config.toml
n_layer = 11
d_model = 96
n_head = 3
n_kv_head = 3
head_dim = 32
d_mlp = 256
vocab_size = 8192
activation = "swiglu"
norm = "rmsnorm"
norm_place = "pre"
norm_eps = 1e-05
positions = "rope"
rope_base = 10000.0
rope_fraction = 1.0
qk_norm = true
attn_scale = 0.177
bias = "none"
tie_embeddings = false
parallel_block = false
init = "uniform"
init_std_qkv = 0.0567
init_std_o = 0.0
init_std_up = 0.0567
init_std_down = 0.0
optimizer = "adam_variant"
lr = 0.00446
beta1 = 0.9
beta2 = 0.98
weight_decay = 0.022
lr_head = 0.00858
warmup_steps = 350
schedule = "wsd"
decay_fraction = 0.895
decay_shape = "exp"
final_lr_fraction = 0.02
batch_tokens = 32768
seq_len = 512
doc_mask = false
train_tokens = 159900000
steps = 4880
dataset = "wikipedia_en"
Each number is 500 + 50 x the weight over its row's rms, rounded and kept within 0 to 999. Layers, rows and columns count from 0. Numbers have three digits each. The size before them is the row's rms in percent of the matrix's.

# layer 5 attention query, 96x96, rms 0.114, rows 0-14, columns 0-95
072:461457431534576530454464528525509513512477440524437416560495557536504515453585447489524478422498518531396479491432499502432437505582394556552585534562518511606522400433530489391527507522361481536500508509504514522510478494550438581560511462572442517467511530589420467452539489509462510493
082:490504530505482481509501519486434499559526615495588511506531421438496408476479535480573470597446526339578468458492533515498479550477577423401579521458422468476461491480474473569480517565514496487579415534393560575585530533501481461499449520431442535562479546487493550499450530460522483456
063:467580497489485544565479497482562431405552435505430581460499585440514573528523487463520500450605505593478531581575477569448471453450367438566389515528494541481547452505514463457539580479500479525487546493486425494485481471438536546489487504581586489482456507474511409527578470574553530478
082:489581502449576548547574538533587561371488431489495498478503557525489534563495513559398554413533521602347469520486519514443521478488410509501515504560507498484503547500553533456476446432509501535489540525586464404481465469513537522488468440627442487486505416551555548526513438484488549535
060:479440473544452420376450441448477496646520576574576485546537473484505504444490556444520472504442470409529519456447471493605475496576570490476516482363564465560479516493424488440509534526504466506539466462531495571534542559481474519583543469433516473492520619495463547522434531469483530450
072:483540522476422434455462460476450427516585572511506525515524435458533548468579541365493452536486506430586504485514522558519403481512532496502486477480430500455438454485480402579536559620525437390510509487423481491483599557446489456535462493461540587487464438530499409479563545463553479507
081:485498512446488452470495461431449446464583501522464556486496550484512527550585544390471483469569545521547539521495494504472439535423453455509412486429435535579417435483546445480564539506492440393535479459436484434464541602441458544471483481495586438476463470393519357552561482496505484537
079:530569505498548524475506468513520565498525425483452548497463493526445449564546540543526516390532479485497489460468461465555487599537444482496519487501438525497476476526624605360468391424457504547446549516612518467479516458548362541511575486543470538581534498457444479520462566550446543534
074:441445454529459350446506351473455537503543493467558544562528499501486532505545517476492496538462508446538538439481492509507429528493514507462515476451556548513440391390537461534526479592406443530420460516500543514480511479515499403522545550524614552427517496611577550557509441489513515525
095:443524524488463451519458592521517433423541523510503520453502493484558544518526555428473559602487511483538510595492469456526470485491539432491503578475444374531520451579494473479523537487555520418514507457393490583583409571393492464454426546398619535519487541488509468539466538494578495461
079:441466456420490426526506434500484433535544528484625463479476426530514478504547573467509527509453510521467471595484441432499371526444599478432490470386572525456617464532466480570492481424492498579540478519445586592534538429416454528471528476507502533489433546540472532485464480507513444532
091:465461469460561546451495449546483392590498502563569501462517575443442362454538509581536464478448461368502531418417538519462507435471499518494466430533516583408541508448494508445480471487469443510550537548420587516524541488578524495435550471490538501551443463514489505494511493454603444561
046:559563497559553525604476534500549538446535457506467467443486589511433566511506448488500472552509468499458489442456500536535541494560477433569550629585415455466573509466648474450472471496538534440424436475515425525499431487609543430445439575501464528440496469491501515552496519491558572487
073:535486493473608360479519532457509577508437529562511525564520556546507577486435529551464582483438425464478456464486560484492573438538492600497448448547547433493462508419388505629435561478534520426456495475507502494436495488513572504534521490617493487452556410535560495497502494469541490504
070:555566471457497530476526537458509550450507534500475469527569502563473443400576406427458461456481507440513462513511556435444555546463472511569462476585398492479469506521476430567495608568491480412465467511483369457524432477489381400526581435494499482528552553507581503456507492445541497514
# layer 5 attention key, 96x96, rms 0.112, rows 0-13, columns 0-95
055:553429450477460580434523473540496412516383556510517541522569508492522474577452595487519427550489514497517404465480520499560550389442474574542530525535512432528446530579420486444472481530531466482511456437472510468568569446356509485565483558481510481561437571530471580454468454500501437522
062:481560477568429463528542509482500544488602445455503559496459401464533568508487448454429554412555535530540536480443418453575479461414511499483484540406506460564524527493481466446534438526493505418505506515543415495456451479510579519472588474445580615577453535488474383575512494537583509516
057:524416450426486438432444480495477514426513497463499448492474539483459525518467516537475516431569528571400462492411405471422449460510487563440399513574511530433476465477510536534479527505591480475509561479556571457434551510570531578470482502605492422510448470547528514433483420566544408594
068:535441514433448473543466453491513592438520546374453475516464587455518490552513477531513522468619459522456435520471433453345426553490430542440467465602477525555570501554474541544454476439516571474504514567499539449463505544516467561490453476528456469478446407414490457529520447529553497560
061:488543572577568543496485510466463455619496540560505476521601520533432522434471509612452451471411528460562499458534568509575568487548505449541619441453426440471466504492501512518487541446420487472411513503532568534474495498440482439565461524458503546530508508478474605500440575466472572401
072:495512512516493440501535475540441479424425509555524500505479484508599567545449492397428536540588462573532488483547422497405412433473484477370495440517562447472512499492568533546519435514549461487470554428430443518488457555435538544437543554487564549473512414482502481572503393491600482465
095:485541575393502481433439521555511508385526489454502521502513497554551551614486490564418600512544459600472499547563436489421577433470527583426507525485527431497494576493513509504421489477603482430441519508542469479453440500398556509439455507570565454491485456462548515557512489505550458463
076:508547495570523412511533509438469525454452477560446551458537488524497414528509452490554507581496622421400581531511471466506403476492443556506480512430564505499489540578461498511550540497448492497456625452486395571527546442473514508469615514452519473480517471466481344548497470438513479505
061:529485577523488511513487483493542492556379591561515485510466504509452463495396513503509413522428491444399403538525576460516522484551469493518534457631510450438463565503489543558533529515501558524445504502567562523546603487507474408541391544547456509473498431570479530390435553463449486471
065:544553558484514467467516649524551534520451504568527476569479515552546515551433473428413594508429498557592492492506534520519531519494595479504510542489477388474549529515535534560535408619490510555448475471544476491530560529541541525471479493531379486562478443538436474535595463490562522409
081:511482487514462550580549598476546481540521520525445488466585509475501505458433439501472517497401527430553494484497511447531586479503513488603549471502399458553478489474451492520557555450450541411449546555570471545445529490602460393602440538518401490597549575573444512498504553463470550468
075:549540488443373520531529570533613507527501487482534517534491418418535579503403478432550496547517472593553434534424549460555541560480487473456517448549511464526493519482578541527502443575593550416512417574638475433567502543509469512542434474488536545497571575507498498504499470513471538509
074:469486491497555541403537468423410468519462516583505463586433531540495452507521484538494461477543522497388488488508492544571456471492531587444372540525605507439426503434518441521564497517429490576552482402452537569561566465484526520436542562523555464495464473506494449473515468481607433584
065:491508534434396430540479388480468491506528550397463457469577469510426554471544528548562463470539496506490560558501436501387549477513456533534458440529441550523502457452507487469410497434520464513527547516455459488513450521472429427515622476496519491617479501400549495389432554563444476509